Weights of a small transformer language model: 3574 steps.
Each number is 128 + 32 x the weight over its row's rms, rounded and kept within 0 to 255. Layers, rows and columns count from 0. The size above them is the row's rms in percent of the matrix's.

# layer 2 MLP up, 512x128, rms 0.06, rows 469-481, columns 0-127
size [104  95 124 110  83 119 125 109  84 105 159  95  82]
[[143 182 132  98 181  55 103 118 161 115  93 206 100 179 120 129 136 144 138 134 106 144 141  83  78 173 127 111  63 166 164 138 115 200 164 148 127 106 173 160  95 115 113 133 141 132 147 182 149  71 107  83 104 139 114 104 100  98 106  61 127 109 146 131 121 125 136 105 134 114  99 143 157 127 132 155 129 122 153 136 116 162  47 149  70 173 168 144  95  64 138  83 115 136 113 118 165  83 197 124 128 115 135  92 139  95 146 130 166 181 114  85 131 170 103 169 107 160  79 104 153 136 160 112 196 123 125 126]
 [ 79 143 211  97 148 167 104 118 109 136 135  74 143  65 189 110 149 146 105 128  80 134 108 110 102 120 123 145  91 109 188 186 100 132 128 127 136 133  85 144 160 151 141  99 132 150  97  61 116 104 156 177 119 195 116 121 129  76 152  97 158 136 142  87 138 119 161 135 113 155 159 153 148 103  70 122 118 103 180  95 103 133 154 118  90  96 144 115 155 183 128 126  98 117 169 199 139 114 176 100 155 141 127 119 135  69  82 121 200 144  97 130 168 113 141 173 151 121 217 117 168 177 128 178 130 137 140 115]
 [133 177 141 128 136 144  78 145  89 134 137  89 112 118 185  98 130 138 164 162  89 128  90 104 102 161 139  91 130 167 143 134 128 113 112 115 157  59 159 111 176 183 157 106 109  95 145  74 137 131 135 181 131 141 141 102 121 110 103 110 108  46 151 158  99 170 137 172 110 111 116 151  68 146 105  76  88  86 160 147  97  72 167 125 104 122 133  93 131 149 117  61  91 117  61 185  89 127 155  72 173  81 108 100 123 100 172 167 205 130 120 100 111 143 147 124 129 198  95 107 157  94 149 113 139 134 122 174]
 [162  89 126 139 144 110 157 162 120 125 116  96 127 109 131 169 186 175 137 171  92 122 116 120 138 164 153  90  89 170 133 167 142 139 160 161 111 142 129  78 173 196  71 130  98  83 112 136  82 128 156 142 128 141  94  95 132  87  84 131  87 123  97  87  95 188 147  91 128 156 160 201 162 143 182 103 145 102 135  95 120  56 101 129 170 131 119  79 114 127  97 120 140 108 129 126 128 162 127  35 136 160  68  83 135 198 108 151 114 195 128 118  90 160 114 117  77 160 123  77 122  93 121 143 140 132 168  97]
 [185 150 110 114 105 100 134 160 118 112 166  77 147 159 135 165 206  99 160 146 166 162 134 116 123 129 114 141 154 138  76  87 128 108 123  88 102 154 109 132 127 218 158 110 135 183 121 159 112  60 146 194 132 127 151 147 155 153 103 140  77 162 110 141  92 153 136 163 217 114 124 165 139 138 113 130 144 123  99 200 121 169 138 134 108  88 144 118  86 110 152 172 106 126 133  26 172 138 105 193 117 182 169 155 126 106 128 100 171 171 118 175 127 119 147 113 123 143 158 128 156 151 143 146 116 146 176 169]
 [102 153  74  56 158  96 183 109 135 111 153 156 147 175 121 135 114 162 148 112 130 148 120 143  95 148 102 119  90 118 139 169 190 106 111 198 130 161 104 162 157 120 111 124  67 174 180 120 123  94 210 176 180  92  95 122 117 120 135 165 125 129 107  83  41 135 124 116 117 138 121 161 108 119  90 103 129 135 142 184  59 120 164 111 148 112 154 132 112 122  95 136 118 144 111 133 124  88 108 131 145 182 177 114  96 149  57 178  90 161 149  99  92 117 194  91  87  95 113 143  96 158 105 155 150 171 129 154]
 [171 141 156 139 114 135 137 143 132  85 105  97  93 161 128 119  99 168 135 109 144 113 174 149  96 103 110 163 116 131 110 184 100 108 123 153 159  55 108 140 113 136 144  94  51  99 163 170 150 129 177 160 147 194 138 130 141 119 142 117 135 179 142 124  56 108 143 152  94  88  86 108 128 121 172 163 105 128 174  98  92 136 117 108 158  91 129 108 163 173 120  33  83 128 146 182  93 131  86 116 119 157 151 123  93 136 107 148 114  95 107 123 207  70  89 120 173 101 112 121  65 156  79 173 105  88 107  79]
 [116 147 124  88 139 131 136 180 104 114 155  82 170 117 159 137 147 110 157 104 135  62 104 195  41 122  77  97 107 123 161 192 141 150 176 128 145 149 108 151 183 129 172 108 114 167 155 112 118 108 123 154  97 101  89 127 146 102 134  95 131 160 123 103 127 121 124 154  64 130 116 134 179 123 145 140 145  97 114 154 185 186 161 129  78 127  10 105 125 212 117 148 114 123 119  93 138  89 145 112 126 123 139 137 142 107  82 166 133  76 133 143  80 152 151 145 138  64 119 130 158 158 187 138 121 175 108 104]
 [124 129 145 166 134 139 105  99  89 100  87  27 139 136 119 124 172 121 120  74 122 106  66  93 152 125 136 105  90 127 128 129 109  89 107 120 175 195 120 164  57 119 151  88 157  93 117  92  84 110 157  78  93 170 158  68 147  70  60 111 165 137 137 158 159 160 121 135 136 122 129 166 122 122  56 106 117 144 110 170 142 125 106  62 123 125 135 146 124 108 136 155 105 106 185 122  98 156 176 161 125 105 172  98 103  93 102 120 147  95 101 144 144 144 120 123 180 151 170 147 122 165  76 108 138 124  40 126]
 [134  95  76 156  53 151 137 163 145 167 138 124  75 126  93 118  85 103  79 152 108  82 137 136 114 187 131 117 177 145 118  74 117 165 128  95 167 132  97 154 153  91 149 148  96 144 156 178 160 145 102 118 149 141  49 124  91 154  55 101 147 116 167  93 149 115  81 106 108 119 147 147 143 115 167 182 111 105  68 148 150  91 188 129 160 110 111 187 174 150 127 209 139 111  93 125  67  99 118 118 112  83 113  89 142 139 144 142  92 103 155 151 141 110 148 113 135 154 152 109  89 115 142 163 148 172 135  54]
 [121 132 148 132 165 125 180 166 129 122 159  98 167 130 129 125 149 120 165  74  99  73  73 148 102 110  87 110 120  98 177 181 172 115 178 122 168 169 111 112 174 131 207 136 109  94 142 136 121  81 140 164 128  83  89 124 154  73 109 127 105 145 125 100 124 151 174 171  63 124  87 147 159 114 152  94 175  96 109 119 163 155 143  98 123 133  61 119 159 203 146 161 101 124 160 147 180 122 162 105 130 107 107 158 110 106  95 140 124  64 140  89  70 172  87 132  88  82 154 155 101 167 146 132 185 157 119 108]
 [ 99 129 104 132  97 142 128 112 126  89 135 139  81 106  84 169 108 168 184 101  61 106  90 139 114 161 106 155  72 139  79  96 174 164 164 152 133 129 131 166 142 127 128 160 167 181 151 174 119 169 142 150 143 140 109  99 143  96 106 146 144  72  90  96 109  93 134 113 161 204 166 124  87 106 147 100 136 112 174 102 140 124 121  89 127 122 164 139 174  99 122 135 132 193  89 102 187 100 176 120 165 147 109  99 196  77 108  71 130 174 148  87 111 140 119 134  63 143  66 160  91 141  98 181 150 115 109 167]
 [142 135 152 130 111 113 142  84 151 137 151 125 139 149 135  93 171 125 106 149 101 112 116 155 145 137 107 108  93 119 120 176 130 181 115  88 102 124  98 143 195  98 152 148 171 112 136 109 176 219  97 122  55 109  79 117 165 124 147 134  77  66 114 119 151 109 111 167 117 188 203 101 137 110  68 115 108 159 166 118 167 144  97 127 107 141  86 129 167 123 165 136  89 112 170 126  56 128  91  95 106 161 132 122  60 120 183 145  79 124  71 136 168 171 168 134 100 171  96 131 141 149 121 162  84 184 103 100]]
# layer 2 MLP down (transposed), 512x128, rms 0.0602, rows 469-480, columns 0-127
size [ 95 109 113 103  84 106 118 132  84 111 180 101]
[[101  55 159 103  84 168 180 129  66 122 162  85 167 120 131  90  98 148 118 127 138 140 102 171 164  94 154 151 169 103 106 109 142  53 147 103 108 158 105 108 163 126 153 125 102 128 142  98  91 168 175 143 164 139 142 132 209 149 163 221 106 140 129 114 104 124 173 143 131 144 194 139 106 144 124 117 124 116 118 113  93 101 224 105 165 103 142  83 131 177  99 118 140 129 172 144  96 144  91 112 117 134 151 174 133 208 113 124 104  90 125 128 152  98 166  84 150 125 151  77  93 134  99 124  85 158 147 113]
 [136 126  80 102 135 128 118 119 179 170 101 154 106 127 110 149  92 144 175 137 158 164  95 163 147  81 123 110 190 158 110 115 126 169 114 109 142 211 167 127 109  81 120 124 103 130 112 214 108  80  62  50 162 117 112 126 102 168  58 136 112 117 128 171 183  97 183 164  97 125 113 141 134 142 111 117 168 144 111 104 128 152  75 157 139 147 129 167 105 116  75 114 144 138 111  77 178 130  74 119  94 124 111 164 128 204 132 158 200 103 111 149  97  95 115 110 120  86 101 126 157 159 134  78 113 105 108 129]
 [144  71 151 110 105 129 149 124 141 120 105 129 123 115 104 109 100  43  71 125 206 173 151 178 120 111 135 159  96 125 134 119 104 107 174  92 106 184 127 126  58  82 116 107 130 186 135 157  61 100 132  71 104 129 156 141 128 106 114 107 113 198 105 128 120 123 132  81 154 130 146 152 164 113 131 109 164 142  72  83  85 180 125 140 143 136 132 152  95 116  97 121 146 106 166  97 128 116 115 135 191 206 128 162 141 158  79 124  67  70 138 113 173 129 102  54  98 103 175 152 152 121 125 124 156 166 132  94]
 [112 148 145 106  92 166  93  80 104 153 164 129 113 160 137  81  80  75 112  91 163 155 149 127 122  83 145 165 144 159 109  72 134 112  63  79 123 116 136 132  65  90 177 135 160 188 141 101 172 144  98 132 115 118 160 144 127 177 159 134 141 143 149 144 139 114 112 126 111  80 116  76 103 104  81 151 163 159 112 156 130 174 166 121  78 141 145 197 116 140 152 139 131 126 133 137 107 103 123 224 128 111 166 163  95   9 132  98 149  56 148 127 150  90 135 106 157 113 121 163 148 122  99 131 122 147  84 146]
 [115 136 115 114 151 172 118  93 181 146 104 182 127 105  94 106  49 160 118  66  90 132 139 127 109 137 107 127 121 124 200 149 116 129 133 174 166 136 154 104 115  43  85 132 136  57 124  88 107 127 126 100 122 148 115 102 141 131 118  92 146 102 151 122 174  91 119 117  48 131 112  81  98 154 105 146 118  98 105  83 157  87 129 122 138 145 119 138 136 156  86 105 159 146 134 224  70 150 128  58 107  98 105 108 120  66 132 138  85  98 171  78  92 131  85 152 116 117 112 112  62 102 141  98 158 113  83 126]
 [147  83 196 158 139 157  94 130 111 119 122  95 135 133 110  89 124 109  98 141 104 108 137 144 150 110 138 166 155 125 132 102  68 137 136  77 112 101 147  95  92 148 153 100 189 118  74 151 121 122  65 100  92 158 123 116 171 140  64  67 140 101 143 112 204  97 126 167 178 127  98 115 152 152 111 139 129 112 131  41 152 120  98 136 109 118 124  89 116 167 143 121 120 107 146 139 133 207 154 118 112  98  70 158 185 108 215  89 152  74 108 129 140 155  64 157 171 136 164 108 149 120 177 113 104  88 153  89]
 [ 68 117  90  90 133  94 100  96 117 149 196 127 144  88 134 119 102 122 129 152 113 134  89 111 140 171 102 109 113 112 137 101 160 155 114  56  90 163 141  74 120 113 125 148 175 129 120 111 104 105  76 114 116  61 141  90 118 135 120 144 122  91 118 111 203 156 141 108 165 152 168 161  92 128  80  97 154 135 107 154  99  80 125 129  98 176 118 100  94  55 126 200 165  80 114  70 157 123 170 178 104  59  91 137 186 119 153  94 130 141 123 124  72 165 154 132  69 140 122 144 142  95 109  85 156 162 164 148]
 [121 104  94 158 118 126 140 134  98  88 147 116 146 140 114 142 131 112 129 122  83  53 119 141  82 116  91  92 119  82 144 220 118 133 155 115 105 152 137 222 133 135 131 172 143 135 108 122 146 213 142 149 115 108 135 153 152  91 123 145 115 155 105 154 151 125  93 128 142 154 153 105 177 107 179 147  73  54 102 162 108 155 133  95 106 108  76  81  93 154 143  96  86 149  99 103 141 117 178 115 137 139 142 125 144 161  91 148 132  99  53 141 109  97 135  93 152  77 178 152 163 123 235 164 108 166 120 113]
 [142 126 112  96 109 151 142 166 121 173 161 219  63 130 159 113 140 160 125 161 133 149 173 145 129  79 135 148 141 144 141 156 152 134 121 114  84  60 131  87 181 163 101 156  96 174  95 116 165 140 106 174 143  84 100 155  95 178 179 148  71  60 139  90 131  97 142 124 143 139  84 108 119 118 195 120 143  96 141  73 103 123 132 139 146 107 118 114 127 105 106 123 147 159 107 158 156  61  74  86 107 150  65 184 125 114 140 129 137 162 142 114  92 107 127 157  87 119 119  91 117  62 152 107 138 117 214 114]
 [141 107 128 156 114  91 117 167 145 116 119 149 108  91  82 136  93 187 125 143 112 145 103 158 148  47  89  80 130 107 108 108  79  57 175 118 131 123 167 137 141 139 152 163 123  88 123 135 131  91 145 139 129  76 175 129 115 141  84 215 103 109 168 184  96 161  58 158 142 133 124 165  85 118 163 105 134 118 177 138  78 189 122 122 113 102 121 141 101 155 176 188 127 132 112 164 176 153  71 160 138 122 113 102 153  93  84 171 118 112  63 165 111 137  99 143 107 174 168 142 127 138 103  68 178 107 126 133]
 [ 91 192  92 112 148 117 188 172 168 117 155 120 150 138 160  96 151  74 150  57 160 102  70 100 116 157  83 144 120 147 174 147 177 112 175 170 150 173 107 101 185 128 126 126 124  89 136 124 105 171  96 135 119 109  88 150 151 121 156 112 130 141 130 115 125 135 165 119 148 123 150 165 130 137 128 109 145  63  81 143 198 181 123 116 136 116  55  41 139 152 118 127  97  93 148 107 156 112 114 114 123 127 165 188 105  90 160 158  89  90 164 119  82 151 104 132 123  57 106 123 126 106 177 175 126 191 116 126]
 [143 115 163  94 158 124 120 139  82 152  96 150 174  93 137  84 188 105  54 148 144 162 151 132 115  58 113 120 143 117 160 155  74 104  74  93 142 108 109  80 102 123 146 110  91  92 109  72  92 104  92 105 113 117 133 143 108 130 118 138 113 167 152 161 145 120 119 141  98  64  88 158 192 141  83 143 109 152 103 118 116 129 115 171 122 166 111 122  58 156 150 107 131  64 137 129  82 107  86 153  75 107 163 131  69 169 139 155  95 104 100 194 149 111 154  93 162 133 219 109 147 150 146  98 127 146 132  75]]